Weights of a small GPT-style language model, trained from scratch on English Wikipedia.
Size: 15 layers, width 512, 4 heads of 128, 83.5M parameters.
Architecture: LayerNorm before each block, learned positions.
Training: a variant of SOAP for these matrices, 663M tokens, 5056 steps.
Each number is 500 + 25 x the weight over its row's rms, rounded and kept within 0 to 999. Layers, rows and columns count from 0. Numbers have three digits each. The size before them is the row's rms in percent of the matrix's.

# layer 9 MLP down (transposed), 4096x512, rms 0.179, rows 2172-2199, columns 0-255
098:465491547512470493497491425491543513533490555456535551513441496479544501480460511466502454558508483525512468510470452483517522517524494492533464479476466482543506491474523522504517497514510477535496498505449518519483520482521501466487521467488524465492515489516534450516477506492480537522496521508442488565480509518488523463465488473524483469507477502498476524524452483499500449477490517507479539509482454539481517496474537493503536461491497468494557459488520462525479491508524488508537497508469477526485497500476537493465495541495512524494529524501454487538497493490515520507518523516534475503493482494464514490481477460520513491503495508513552471459494489510519540521487508479524536471477476512529479537502508485528491480513537517500524478458512518529474483484497512
089:489477504527522505525474502533518504530501503471530498500507546478473504491477458512484504511480534511485526505515484518468482538478568507499506494462525527462450498458451524540488466472538558518514503510512519480491485498539496507493508525504477478495533529526474481508485520498477530546490487498503495497557481493500523508527523487510533486488507474542493510545532544468511500542532496525503522496501509490478519496506475486515497513489565501485470543535521504510491540486511496523496469515429486504496498521534465501494527488485480509522503490577496491474486510449485503500508471525526466484460467489473461534517498524552537487526476544468488489504527469534519502478511477484529368479479521478497469512513500500526500512463454520478500512497489532497531557519477497
101:478504485513509492511517487520484513531479525550484510489509506484514534485479523517496511567467553456476482510533493472475486534491491520507520503505517446497486520541463495488480478535538508509498497463495552511509482517499488522500515539513535456506514538533515473510486446478501476481529508491481519500493529491497518520469511495552553560503503513519531471508500506499494506482471472518526437483487509520478491492510480474525488501479511494496506502515512547452470584503479485529500492468504473481510525515475528473482512525455477507531508482516517525483500443514476553470504510433528551515532527549505482492475528518480499533461513480489515471535474537544486534507491484466482524549515525518509510533527473481474465510552457511485458483490487472524545498481557527
101:507463488511480503531494496503479530500496481478495518507479490495511499503523522500538520476466479463490457504476494495464512489499513442488462509490493484518502521473486491558490548525488534555516450541466505477521463506465542525545530467463511512538514539477489531488464483510494494456495488504500477463542509475498509525480479513481490514505476458547532475473465515539514508503515504469472493504439464494517504458489476515513478464463481498503493529449485505531507454493545491487545480513543502514505544502542508492486494484455474460491495497486469515505514525501475486481525551537531521505492491510514505535532498487538467497509508486545464526470517494450473481489523507501477490529500524491468485514443483513523520467477511544544501476498517540520513491489460521
097:497510511551500486485513499532544496514522495519478523534492463517507445490476524550518503554496510483525444503525477542486514507495544539519484528522507509507509507499520518525460465528502531477513496499482533507510519503465459493518575496542458489507470527506497457535525531512503488505496520510472524450434506553509517515550528518501518525494505488467526481484475527457476484547481545474499488511502486443538505490484511501513490477477519469498486456516508522458480532480492498513525464523523518535532483482480515532534463514497552502508505545496524491534527472508489525494454503479553499480487500557473517512525504507527515478497473504512512490542509507527463474522497485486493460512498485481501491476527514533507513476475460515493510496483505502495476522519491491
098:495512497487500471521474520516478540500535471510462515482486496499499469520504498495450495513460489474501495484457489506440462516476526541496506521496497513446528520493503509487499525496511512547507453523507500542581541522498436497505483468485502549493503424492486472486480536505481536480489492523451460473479511471457476453464484531504515537501493520461482505491484563491523477545501502519504495496473461448481434514506483512495475507512513494508515515522443474490504504503432489514495500483496485535543471508505544487505519434517460504499519432453471483518507484509502509485526447504559503506531510485529524511523500465535540484502457514486544503495495483515492472497477494494500493517469492511467528510506534477533511487455544509514542507496524530490518462534482480
101:502507502507486536494491482467477510513472502489501497476466489509518439513460510481499505490511492477528495527449483484505509497484546527548539509532461543485535509515425495511507489513486500489455483488518510489452494518496448536524535487510480474528507465483524503500483496502461506505502520500484526518486506463500448452472479539536488502488532476540514482444506514518449494493439518525537442517461471466486480519494524521505462543521453481506492501504519498498492539488495510513476512465521514516517461479436529560490515482505471556532487514494516481507517510473554502528453493500474494451474528502493507498506483525536491515509482483482524479495467510444482535508472514507526481495539462499505501516527504538460469478526482520534471468541522468488498489490500507
100:541459461460507522560509489516487532507507491531515494513523472490472541523542465490515472489492476498547479477499497486511485518523515513494531498487511449454507536513476505521491528496518482493466518483481507479497526487487532500466482486494504491492505544526543456510486509532445506481528503500524499484516496512489507523505465504485461515476458518446470470479502534488495448448513543517537502517482505483521494482540515543514529531478505467490531497477514518490514492516475514483525445503516531486529520485506429526492503495487490505526444469534515499529473497515474448495485500527529487514512488508498517489466506471519454531471488559503481525505524501519538494507485493516501565532476481498489487520525538517498537477537525515530481461525515516543465483481477511
101:501478516506495521511506492520451528503545508487512466453504538504486506487486510511547531541465499537463495536475493504507529511502493484531530524552520500489554500542509517500527494523486493512528476474482448475487488494475491532511483478506520505471509493477479519437444518507521531491498527539508492498479534501508529483521466488531497551495521541502519523500489477507487537487512493540505505451511519448529522534517504496504442486456491519538457518467534499497525536476486535520503496517510495484526497501509517556544487471494482495516498568528464540519485491491497510523465493491486465500525544514562481505501512483486508469488559499454460503479468515516488473472464499516506545514518446492485522527500508518479504501474504498484484489559484513474521502513536515
095:494567481519505548517468527448497494515507491491536473521507483510456524490541516500520456552496480474534475515523472543499507480481506486481469550507519468508482481527527498500496528479523465491512488476492519498529459461497479490483467489500509519571460486467470507572471516491522493523500467544444494512489481516474475522496438527542528475490456527560560472511477423484522494467443488470505481519513500541494492506492514499494493466558466520505479478490471472517485483466486503499520525559512507505557500482504519527458500503507474515508490534504516500495492482479496521481496511494498489512474471481498549496532519468530481477518511509499508503485470487509492506456465457511500493501498522501540485517465522490527495457458529532494490473504477519527498560494514495
104:530472509528486472441508462503498457526527537485540516489533454518440511506542509502518506516512515521468487526512521465470498521504488485501493487522504487513453512499521454500477514514498492503492467490494466530490503505494536458477506501493487485472518470471469504486495513467497498472487481508508502536485523483487507476460468525497515556503474527502481446482476496457507478481496538474507537501495477521483526498513505460498493496498468539489546504534507498516452505498516492505454482560510504468493478466497494528542547512482522521475504528515431503519488493470495499514478493518537558444503522478475478494466473472472508499426512488457487510515522522470531495491497532509475545517511488471482468531482491518506525513539469518483504486509498503530466445439499487
098:465503493505514508481488449495507480458474488506468512499500458449530535478507445471491476520457467486547429479495475491503479447506489509518470476519516514498500502475451441491519506492438503497537496508477518455477511483495492523502480488491490483482522451547556502517495569521535525469503468486493507486515447472465525463560511453498495509509449509460474477485492501487495509511483484499526468484523468533508530476496492540519504531494469443494509506488494498489487494507497521518504456485497550492474513502518474468482508521507531498492571491526488497497487510512489544503561508495502502493453498456535497456479483522532502495475513500505500468510531530459459434539506464507542481485504530488486505514493475465499557465499502492487520475508502530484506523517486485
087:515536500538502472496465499482488471508517489497498505484545510477537521520534508435491471542532479451553522507516531549489502479520488503468482506476489487545562516509502509461505522487488469458514515471550511471493464497500527469493479532505486460506525490501480522505528536475509507493498493561489466494491469537535479508497503490501557482525526488491502470463503489520495511504507495463498499505481462489504537446490477500549493526515507511495524459496485555448509503541536449456505490534488501465539470502503520485491475511507519488512532465454477469492493515444511530551460524502491536540503463491522535485494464487477498497466483549467485483517488522493554493484532520434485502513518493498462529463511495516526528452494503534509474469523477491526490481523503486
103:495496557507475518479475507506516482550469519489484511512514482539499511498524522466494483461505464475493526476501525480498553530511484496486505491449462471509545472481520503493503519494471494512514508534459487503494511517502463462475479528458499465476490471493510505500496518508530542476495522454464484500444465522490530468494535468517480493479529477493518507493511505517521470482477490526498504481496455496481488534500510515498514491489478501477516472479506486505492472503469481558510481504491466502564514517460481501495496491520442476525512471491509513456523469549494496533546517496502462471444512454503493509485553509540471511468476506497487513506519517475468450488514473496500498479499471487484508477490517478530516529503496479505516513522497487448478513499517553
100:467449470495506510499517544536490501554495453533468498479507479523475484440527529539509495524488529502509503487519505494504515521556526490491493487485489480506507539503484534508539483522499531479484510478529480468540497485510517562534500479425532504557542567508515461517494494522470476514506499504468460566478492473465504499473448480525488504481505469539479495491498475506527466495519497525528519478500495493517466490508474493506491478497548450521497494466441535482494467516504548511478535465492514544482524498471531496517536501537486523498494483525501472528471522494525518473535520470536481526510484477509472523508459463528517517558518485455468526497538539505530503517493496489517486495517476492522521468480505467465476513501458496503481506511466522530458512513517536
104:515507465463523505473539487528507501500495438493458482499493485520497483523484505485476511447505462489535518519494517535455504504489450471475501495491481502525488510467512491469504487498535531464492422516506475528505494503472516485492464521464474478500542507487502481496499483524516531525464511508483463495501487536526511535487510485448482524485471478521500504486510519518532524473531519506491534509438494554452513502464481530508477503501520486515502483516465506507474472509506500501560504529498481531467512492513521488521530539468475499500514507499497556522509508521538510480560506524505489506480477477529488443447515500484533506509501488505526519495542519481479490516474509504534465496542502482522516513512491519514505508494474501490468496471507461455489510452526491
100:499525498521524540512491490488482507514465474482514499497508587507501460505525498541484547524531538477500546477488523475475536487509505481516529487499492483464505501513495530470529516499511491509422473471528527476477480480506465486551507519484488510516520457543488513483498491494476500510506487515505513462507507465537524514493507478505535496522498473454514533522495529487503525519507511471499493485522461510455444491441486503477465524485490474549528543498526535451487496471485493502508491473515491498495500468489499479511458490480466460463511536462479540471469461460451500444487505493459483509537515496494488483531526477457504489488475494462479476505491482512477521499457514573525479532484473495535532524465525467506524550496521501498498442500490501528503544474491531
100:477526486515494504511524496538477553552478541492517505509509492515511477516517550462514509478502530524500479512476483485457555525518512543524517482499486466456491492507529484430494509488502510496506525526477505518518473539530518463515508479514501492503467527501504467498458506466454503513452506498462493518462489499525499487510513485468491545535510507464495477498502493507488498495485474470491462507540468502511502542494520507495462498468498527503522519501477494470475496518483505505508497513475479485470492479494524486536462485514520478527512540507500475512497493502485518477512462483462525501522501535510525513536516485543515454531532447475502457482504523506485535483515507462523490502442514503532465472498537545533527516503462496518524498476486484541492483522519427
093:530494500509508490499493523543540451491519563504467540467506505518508521492501515459494496539531534562517482545515515483520490517517506483524493477504451445529490477478534503514494459474516498477495520497449522486519528517517523503484491496537519505482522540491464492524523522495517545446514508506503524529485514465480460480527537519509557539455503529504512476459474491529527522512504506508458549508453514536482474474486470475553501495503494469477547494500523472496547538510496507535466486508510470484520494496531518462532482558461488501473509496537477532486524497494555536546497544510490532514512465461499519483516534462473510502489491545484510464507499491504493504476494537505493473507494485483452533479464507508493474549512503499498471499496473494480477538511512495
094:514479506531516499518510540470546509478503480460522540545495499502476489460509515500509516447506489451497506573497491482522499512536489537469524535512481476507501499526473508537529502466479502566520486499493554515485494492507491544509543507490468475545519537497457485505497477467500510512504518528483484468520506422476499498515475502483500499480449448508479480529549492546515492488533489481497509493504509540492470508450466472495473496466511539531488511509508462517512490521511495537513505500472497514494522439509531486532527512469471468513511456457506432483501527489531514464485512493537498491470464528478468506474486490467494464514504530484485511502501513536527491497556513505487473496518523501522493487553505490481510499442452466488497486475500551497470490480492477
101:517464519474549505501505491481469457511487506516501542491513492486517491541481517492452491546504482486497498518470460493498519522517507497433457475490487522498541501521482513524513450508514477510502496535493525510486501440531491503456518515472487477462506516495491561480503491489538491500480538545470462484512472492479531507471531521505462488523473523478539476492495508499503489533428523479484477517573531483503500511501483561484501491492508477499438515477509498477520523496529505538549465491490514507496480491494554503489473485535493548460496500485482516505530520545523504502499517513512512526503475546542507496507485473508541477496501476523508533488527523501501490508441496553519498490506544521510492470484503489498496486508509506500498475502505488508489519495505478
095:497487503499478504527501501492526539524490489485511495500545500474573507477546480524507547514472527487512469478520496501489507468494487498461475478489498509466527507481468495492515478507522479512481509523510509508531556534492432500524528513480486510493476499536535487540501531512498507511525526482509487525485509534502539507534530473500448469491490519473490545487498476487498442485551492499492468496510460496513522507483484521493480486490561516493558494567516490480512518493500499473492461508490508519499503509520526515496508514525514487498519505493534468519495541534486500521522510496488496475474501495532486519501514466527502505514491518526485479508503463513465492540532433506505457516502489471505525490481532495508545540451481525477485474470481490488539539517509507
105:535449486534495527534500491518520443510509446503493485506538500534499496521517473501480509524528522511563503503505519488490512497498492484500524504493492509511481461529463496505513478479456489502528500469479497494521503511460457435542500548505493510500496512487465502512466500510464473495519504510492536499494491449531517479526508516501540567476512489491505491496462502494500526471500483472527484436542509478509545481484511501486523504500516544470521462532462504471474500481461528472463509523490477500503475486527473518505491521533492472479533530536511515499475474521494491526495513505471496528532531505476478504524496479511499510468508459489501514567493521504520461484537511551529516509515475520537482504469442490486508550501508484489451465505524533499483493504500444
095:516481529439527509467488489498498418500543499495504503466521532456506433522521521449487512500514493523487447524458501486460491488472467453464502478520466482521504439492504496528516496485504456488481467477519487465523490483500481517510463486515508514499515454503537463507477469468494510524510460497483528493482503490483524469509453506531460481495501523501442477455498506477504486481522461484524465515462483499486515508505484489517472453504549511512537548499531498497491517490491494539531505471495549541471503498501491500470479534533510542508462484476510487504472473498526499465510528496500497523495489502523517516493472545502503468479480517520507475509504477455481531507496494496473508494484522499532488530529528524495495471551516501467444511475502491507518501542525501
120:524470507494468494544501515495491447488472510532506530540558476477490483513524521527502495483490453461470541527508475499495554485547496509458446475472505498540509503526543478480449476451508468500541486470533510478481523473519484485502526484485492509512522489527522473464490522474518519477524482532490507509494482502494567519487502479517508496494559529472576519478499527484480491474486521462507476532485525540461466485517464472501526489491448534504513525489539524491451500508511532481470481457491503511496516509511475520465501483518521503537471509490501476519485464433511480511539476478510498540485480495486499476504512499491451476503481502543501498457513509529501481479466468516532511480488510492477494485494497504482488486499456488544502518513432525513489468506454453
105:479491543511493519479519540456488471533516502484519493527472471513477514520537502495470493512465511482480460487501504504480538491523531491496495509530488464510460513492521504534510508476478494504497572484500488487493530478534563505484534486504484481510473505475504502475508490470479458480469489491496546539488550505514478459485478501521488529520469486508508513499512479505508511482509507539513479510482521530530459492510506505523488503511508477486447492527505462502468499517488534529535512477505482554506481515458468457475489530513468508459493487474480477516514452486527521518458493466489522496514463507489513459498491551523494465527438528470494506491480560487461471488500520513513471518521491527497464477479493473501471506473520496519471486531485470521492476467453495
092:509512489528539506492566501511487472522485530494499514511483554504499491520511539496539513496519499493464564501461487461498512572492553491519520480508494500510495504502478483487558505534518455533472535491469542505505520484490482513496479470478479536495464476501445491492493499502507481496504494484515516494486504501478502517468494522469494500533527458530496479473487513490497517505486530498478493481529475474457527507509502506534464515569466478527465516506493483543504449509518535479459517498523508504539525468515521493479512514488549507508498449511512498563496519508544512563493508478464507534515484498460485507488498493501502508512481460484503497499536474505491453464513517509454508510561494496499527531477485488498499499522505457515503494487484510486490495477490516
101:505544529466523476503479474518526528495480490499493457502522469489507455456503501499500521431529456482496522465471522502486509499529500524487515507461493528479492532488497531488515529518496491457464466464518525565488492532450454531464493506527486532474485506488519513495564493499515478488530518468523465485498469474517479531492479533527508461483453528528479483482518512489547509478542531521505496451480451519503520452467479556512532493472553481473518515499491522512529540480500505437452483510498468473460484459532498492501537493479530490482505535501507499537521520480513531498529470474558488548507517441508539515520498495490478505486500469501479490455491500458516522478562501556472530493498486548477503473508534514508492503510544503485543439497523510513465529535504496
# layer 9 MLP up, 4096x512, rms 0.178, rows 2173-2199, columns 0-255
105:500521489509505467509508514499517520512511540519487470459484438520544496502534538467509509495454447468494499476481523539510487450514469436528502496523505500538487503509500480502501504537467500511480508508485472513497525507477484519515543470530509506489499457485526527509522495509508464545479487458537507514491488521478438497435487472497466476507480510502539521498503482461471496488451514474529507508475497509520490515506534504530508493498474532531497481532489486494513445526512463492520521510566510539519502476487511530486485477518525492535498477488479530517484496488542504525489514490507571562524446561524536470470509557465514508530505458477481472494480487460493523517506476534492460519528515479488488486467475548522532526497482488539481514526497517494471484503554495
098:448504488511490490476492465498490481506538482449508503486516501496521501522478415464478471466499512475493474489486461450469512583500465505501506532526522505524498506509497507498509499515499490534534494494519493515483518507463479489500492483501516493494482516500519508509488551528510514427473505507464515482500426506513463456505516476438490532514485481517520498488499484503529514475504468533514510512465507490457549487488504481513480516481500478462467481455488489522542488499516486475489475492511540446505455557503489481479503533476489508488451506528514484467491515479506486476521451489529505454512506472478503495537505501494517497496535529517487504515500479514514495498494474512529527550475486488543456525526496506519504503514462494511473524455481501526435518472508536
095:509475481472518498457533516530492525509508488527495525512487502515485538507475518505506529498528502508508480541555539444486491500484447533507492502501532487527484484484497453507493483558470471504487503468493515547464493472497514506501501515524453523491509540517494533516479492557530495478484496468511465515474560501526543482472495497493570478500451514494486488470493476545530508527490500484489529460485535483466511492507488497527530556477471505543529483524501537500516522491498486519507477491492505490510516512518478499511510520532478498483498479508495485568478514481482485476469537499526474514521514476487479548519503471488483514482517523539441439468510487483501513508471510479502467482481501493506501496457504549524445497499497513455477526559501508554503504509472457
102:499499496522524459473534509523467483513474555495498502531496481532563537522491545497498489466476502540532463475536498500509503507454522498467499426503506484467483471523480491533501493521476487483486501517468509517521481524508529496516488507502496520508500506520531468497457541517505450483506466519477533478472476489486531477530510484500462515507475503488516539529494459472484492548545511510507517495485489487476491505495506460516514493531517514502502525482501468461473437482506466470480485521490486529528474520503477532451447520509459510505527493457535503477480522500494475509494480539505468485508525530447502481493469545439471502502485488487543526513460501509506525513570484507481505495484440528481463513507505478534459519503531483479537477468528483526544479499509522
102:503502483519496580486515528443513543486540464521517512473553535455459483502481467475463485488527478504544516501515512519502492497465508472494539496519491497503497494563505501452461481473531485472489491496509523459507525486459503488499470507523462529530475483508523517472491456480495492478483512499548549541514478471496484465505507487478525493491480464541489494495474506548474538517466486460468504494495502521486535492508526475492474502467527515483483488485501526525496440486549516517535499494497441514487531467497469546515490497498469531495519477495500501502491490536528510576483489531498484530524493499489464533472519509552464481495520532496549465510466464537504519463507511503532515475510475485500478508495565480489493505502491453498522511505511490489480464524534466
091:486501531492531490534532506500507514467554499473460488475537479496535509476474476494481454505450489532515485541503503478479491491516457504494451508496529514505487491502495508526520528537493506526498540538508483482487516503493494513492470496499511476535468513490488466522431468505559479474488508527483491487515473518507504545453508489511505474525457487505546491467478457506515496532513490492458515539524520455562481511479489492501502502491491492533537520492548483475465520540472534482506479462495516521493487535531535492502499468438546514500478508453478489496481502516510496506531534495502496548513491544504520526457515447524466564517537533462497489502499470511501462478576524513518508509482526485520496468467537512509528506509468467453536543481479494504522498480513495
099:506513533492488472484479522476518451492484480529492494490477499527489540458516519472506464519510499487525513488512501480493486471408508482509569513499537446497507466475501510505497469492506490490504476509428487513535547508502513489521499527475548478508469512467492475481554472486490524476488531472553469489449515481573516495489486506506505507528487475488478523462493483497499504534490524472472505514476483521497505490462476548539484523494534523483513455496469477521496472468509530533455493500520535503525549498519477464542491544553534487461492482516509545512547497516490506489494535466445480479526514494482491526514507506510499485525477471552520474514441493569487518506462487533509468497501519476520486549530495527487503495550546491541507494505536524533482478529510547
103:527565445518510491511486456536495505487529476502487494525485510515500535486499537509526486505480521505527567511432505514520472515532477485480519418509543497522481539477516470504531496511520498490498493482466499454547464445472501508444472491544511519511497498510489532547509495517513523510528540479527482493446515515509518496519524482491494450495529470481479471479509548511495484447513492533498486477511435530504526501537510524500516526437518523505548506493470501520523535520502488503514516501519499462502505477474512512486501502506483461500526507506506516475497499499504493503488561538541519489471467513516493481538504508559471495522485473488479472474484481494534483520493498478467492418511473499488457523518514500505459494471502496534511508488499469432471519509464528
091:491502499496498493515504507464507521497483506504530519507486540476492431485506508519553464496479491477484498513461545525511457474519502466522486446535483480500440500427504488453515539484476493510515519508515503527501510492460514505548471506509464503496432436506532547432456499546501509486488488485522517479510474504521503516507485525473499505499478502500520472506489503543501520500505526529485500503503511523471489503501494450486477478504468489494484483534554489536500490499538470453496494499456492539470539500475512538471506528461487483519510473482468534471494503509543503491487514496511495544478482502512514519539486485495502493486502465520513497514471507506489517522504477503512497500512520514510477478466520533456520472513468521508545521503502473476487489482508524
107:470494473524539480549498527453476559492507533497538509487470524488459572585513498496539506452509473481472520504480472534490490505518507490532489504422498522494493503510515479461472508467526521523443521538518498512507440472502501525525486483499483510499518421561461555514506542501501496479486476457525469503537446464540517517525513492481486489501497532457472473549497471481486508495487482528468482514493492478539494458476494477499523505490523505476563503480481497516492517532478448520513558478480480483491473482482508538510496464520480533516519500531541502513511506467504499504498542546503462463492510507507493490472477450475529502488505455560502516464489551486526517528505481524509536461549502483476511521473459499502490514524519543516461553532511468517550514487512510
104:506484519515476477473490470467510463482498517506469452509519460495537489498563523499509425508474498490470495514475469516464469473479504491522471516487489515494497497504521488470495507546505491477494539500465540520495464491474504503507493464506532527483516461499499473481549506531486541460498499506496439497489500473512498538513484472504489486513517524489512531533509469486498505504515504512514468504523503483526493458507477510516517508517447519523474484543503504498539491475495492513518517537499517452489505508498529492520501508499495511485529548511474459547525485526496475500500526478534504516513488526529499533493504487477512524485474518468474511465507488535517499483503487524521523442528509497532524511517511508500491487470537460511496462445560436479497521471522536
093:505526490463552525495527479545474539523516481458468508516524462491487470516466483488492554484464467507472491503514459475491500532500519482454518496466526548531489521472521535519467482505498536521470469510469496487475489517514493528511509478500505532493490466469485499419485464507486524467498505519486493457500517489526505493526519505468495518527470517499496533543480470504558483552487499482484553574496506508489520546458511502441514505496509495492484476531497535492490510476480494566494533512509523522492525477492497483479547495495498491500453530509534502495497511517477460509513456499499515513502520562477523525477507477488523498574485514493499542481485484509502489481510484499551500459488455531487508512511527512470534557518497501504477546469468534496551482479462518
104:516530492537493517510545493509502509490477477495531478538490471502546546492508480460470484548493530499525539489526512510489545485507527507480507529489476522490509495477518486513464450523513483504465422502493515482502510504494487507520503519480486531526476506465500513510477512478508497480504510460487519477489496555510481540479539531518485501501519487490524501481504475512502457500508474500496523551513532498470571540525458483478545497528488473499486461486497499489468515492494486525495466489505500464528513503536466486470489475497493462493530494481494504505516498468491508495490527506551468556524509466521454501496501496520518459487472468481512509465498523518524525519538539501516479476461521503502522512499530514543491568518541464525504505486504479491470489505450504
102:508503521505483522508490496529508490498518490475451515494570485526526474547537482450483507524499509519487521461499561468494537516469530511511497495482491469485450511488497498498487521514459518460494466513495511504510487513449522503493496490446517484517536546499503489474519514502508521469522505499463469486496486484502484521518524438545517493550481483500514514482501514525470477510504504497513490496475467548514518545480505523518558544465488499482508478436484522521528482504497497508515507493536490534437468501465459501466540506552491498497479493495550423459447519501536441488501504477513516518531477481494498526507481461518483475478482470500531528464497492526515497490506525451518516480466492448492531464485508476502496511485501475494505480504482529478488528519489486
093:492495496479498485560518469504532518498497522511538517492480470480515485515500492495500530505484478446503476511546507497481493495473483462514535548500448489472540523473507493506493508486488465535459493513578497567509518513508479514537510499496506518459497499506508559512508522526519505479496539476532510485481488513523485475491521503525516485541497516504517500499514470490475514520476549518527551449542508444486525504508470517509501522511514571495479493471479436512465491510514459559465475496502473537461486497448494484510505522460501513500540501538490521511461461492494486509514487488515439496486502525525489476461523477498507495450480498487492514465459505481503525495515536505512507541508525520514502471491515496502492488470507519502495484519510473496533501535506450
100:501545519482532465490470467476540544520535519541448468469504516478542508551522497454516474489491483546513508505483523500474506507511491478483495530519498461533494504459496508518509503525507482492474483481464474502444504460478475475445501442474539480519505504504466492473523527478488523482528476506493476506494532498461468513500489507546495494515497481467491510498482486518522495522497475529457475497517538474437515483510517513503484472491493467479547495525505447462495512491534536445498552499457507523490553516462493467501449482537494473542506458503479482547514517534512473513455487499478544497510476535500526512529486511562508504488513474477492473494461467496503535509545531544499527530495518493488516472495485529464513487515464523533488505454527482487491495480517462
097:489462509491509521515482514490483538497551482518448550486482519522433495508497517493508494518532474488514509497469483516518495499460495506484477525487485537526484518496524493489499474508516494506502541531496512494502463492542479524509508533505495496520491505495500486438568511465493455483543507455512493482459446501495445506501504496463511465536524506541493496483487475517537500514461465477550505534500444506530459468542501508458526488489528511505481427485428505501510516491470472484480538513503525546537483493467504505455491497513520468525527499465470541521503531517535491525520486554528437488484504513530537526498458514496506513484527470504493511493526468474486484511511510483551488482506474548440503496468503466542536494516484476491512490455489456448520494487549501
089:483497450549503501477468525481469507496500453505495437482547490501506464512498501498470487514476518482573524529503473533555459501507497500431495470476467509460497512478464462491530504494490542540524481480499502480515505542452535519478493508474511469522494492533509496482505528490466492489513477502509490488454450535518519490504477511515482530527502507464495538538495536522505485497512568496495473479491476494532528501516534477489494487500494512521508483492513519501504466515483567500496461459482492473514500500454504524500472526494525491498506502452479488558436488516498487487508550437501510488549484503500471498503507518472515506479519482520474545491505470515503493494498520523451510492483487470547477521502523459464484513486460530489511485497498518541488452491544524
093:507507508477511490541481519477530523476549482510476511486508463499494458492495513480487478484489504480432437511499469522494495512476489516462548533490490493494516506456554509482510526508496511494491482510498511494496513561516508490545493526532496480502460483516501469507540506466516490487463508531512518495473503494501514495472527479469489489449518494456519456503508491497492481518527498496531497540492500486519504543516525483481449502501502550540560497539516478504502428442538513489522476496470543513529412504497504522499532506483496510529491475475508467472506523494483465496532472483492485497502520570511489456503509514480459500526507517460480482460485489482481473515523475478468463535542485471530487497500536481501483512533482562532461488525500487522542476513511508
095:487511509501530496534472534494527509525480530496503538521509541490512517502503469533491516453514461482484493499506506489509472500506517438534527480493510495475453473510470480493525459444556489472499506472509457510504490489476507465517453504503507470516522482505489513522471502503494505505511542468551534529507459479502496533472528522504524504509475453523485515536511477486543487521513546506525512556499509476516517518455530508512491479484532490523502509505493521505476501498504559496475523532523568534486487476484487490539516508476489457524481519483493486429515511480520490479464488485452498493551522495469495466591508493471504524477517521510533506467461483505511512497477448453481503534466498508484494511500447500489508467454492492478512470525502453573478485483466476
103:530493498517490532484500508484493485496480510498461472492517517497419543471462509528492518494520486507462486514485496498528476479473482532526513504480522502493565490538483487476472521527470509491496506550509514480448501531522495495500456489518513478484528519490521492473507496537472436466526509532539466525470535521501568487471466499514465498488480470496451505520483530532465542513469503542473546493502481499503475484505538552494508507461460523488521514509480527540516505481511466509503485511518543486514507466448494501527503502563517525521451489490509552476507456540515557484493501457487484463488470507486515503493487499480513493468523506483500476525529482501464518467498528494548484490467488535507484494478456500503534481503563502508516483453508509521509510492524506
101:476508489473490490510497489506478498517521487480446476533464466545514501503549490489469513535497495532544554482508518491492510481495467492542498520484496514493513509486521546479528519491458469483489520544468525483504471514428497467507505491503497453546502500534509484531512538497521537524485528508506522502502515499549468504491506549459501485508505469539530533493509468504501556544495514541492497509495480459491489446502511514505468499517531498553500539495465522487525515515507534477463452506505488520525516521518545475514489497462494539536501515558497493470493475492519466484499483476480492515502473469493513489485542494446507512490466495467520473492483532538537449539506500525457514514510483493483482494515526512510460503463503465460497472507493463490474484465468441
091:479485476488466524491512461526481474508509509539522486486461515477556507469517499495483504394509468487489519517522518518495507472474519520472489468494501476514483504471519526491465501507513473496455543509522478481484490505521500473444502497496494511520510501443523506538480525473492444478487474505520481443517479482520466508507497558492512499478460515508505484553495505516475527447466448519491536464516523510537509485491509504497475517528509513476530512514487439490491535524553504493515524534498469478505481510520506499495526487509462524544506490516507490485551536529489502525560481492491517472458527513503476495517508513478503502485500490484481447530553483498519507470487519519468511487520500495491516477421525544494495539512509515501482496527513531466487488481519521
133:524503456493511511492490468535503523559499497459463510482485517498497509527491475474531494476549547519520468510485513502489528479464494515517486531483492517507455503541480503487523516546523530532476513467512483524497537506493523515457449512503503432471497523516514486504572505492522468496506485482513483508518491530498432492496487513444528514498477504510472517489514457523480487501464472537509505461524499453523510479511515491486529502461533510509534469536513540513504519487502477452517522567500518492513472514486531460487492514472492492474519493542516479464503486485473555496470492553500498494502492507467510545476493501497513526494524491474527504520493489569472502469536529464492528542502477466494473464503507493487511494470488510471525505475531493470463498531491549
105:507533443509521510541490494513483504516509511504505472548558513522525523512504452494514487516498483502518474523492530546540522515495499459460519514496479467508510496522469540498510469556497506494464502507498490478514517460501424494505505514529532519450524508472498506496514523496509517517468470452531443531473477511481486487480544486489476484530480493490508490468516439444487471527499489496533463460491543499477502457531519522497567552487488525514451531503496525486456484470495471511456529521541543509506474489518505474505557539514492496478533496509498478472489448467481514529495507533553467489487531534508462509479532461451493494496499505500536477489514511526523561503487500536490470523506497500487495494508458482523517476524468528503502517509490509560540476525474525
092:488498483489523456509485456485493527514526467480452478507498508484473501492504457446458484473481511506523497497522485497523454483509518494489494522474542499533535487519518421503480527554543493492475479503560497483499487504454519488474509530494511499521481478480507477456500508504440501485500465510478480522546517531518501516490524500513529523440501503512528514488562520510480501461502456514483520524502501481497487477511501482503527511495527532455459488478474506534556501498425500510500495499497519492494488517436503487533487501472518486505508477504502498507474524532424488476507496503507517519456507516498507504518530579468525500484497454527501526497508545539515531491483493538540461514489447522509499491504481499475494474470524493482506483513510530514469492518440515
098:516494500469494502494525536506487547516468484507525509534493474464504488467520492536480484529472486511540485524469516468547510526518501481490482485472499516478467521502490491501526523486496509542521543509540502543497501427511530476495526467499522477500524484550436510507523466511471470527493513472533520552487533501507455503532542467496461502563491464447546468495488506471474500494469474479494474471516476489514472520510497511521499483500479507504475499519506484463497488482457493546559520514552513493487523479488504503483559480460510463493486450504461498500540495509489473491496482546496466519461483491539453536507507493559517490517480524482538482555502537543460466513493499471523499488485557525531545517506511511511506481513553482513493506496488489505507485487493462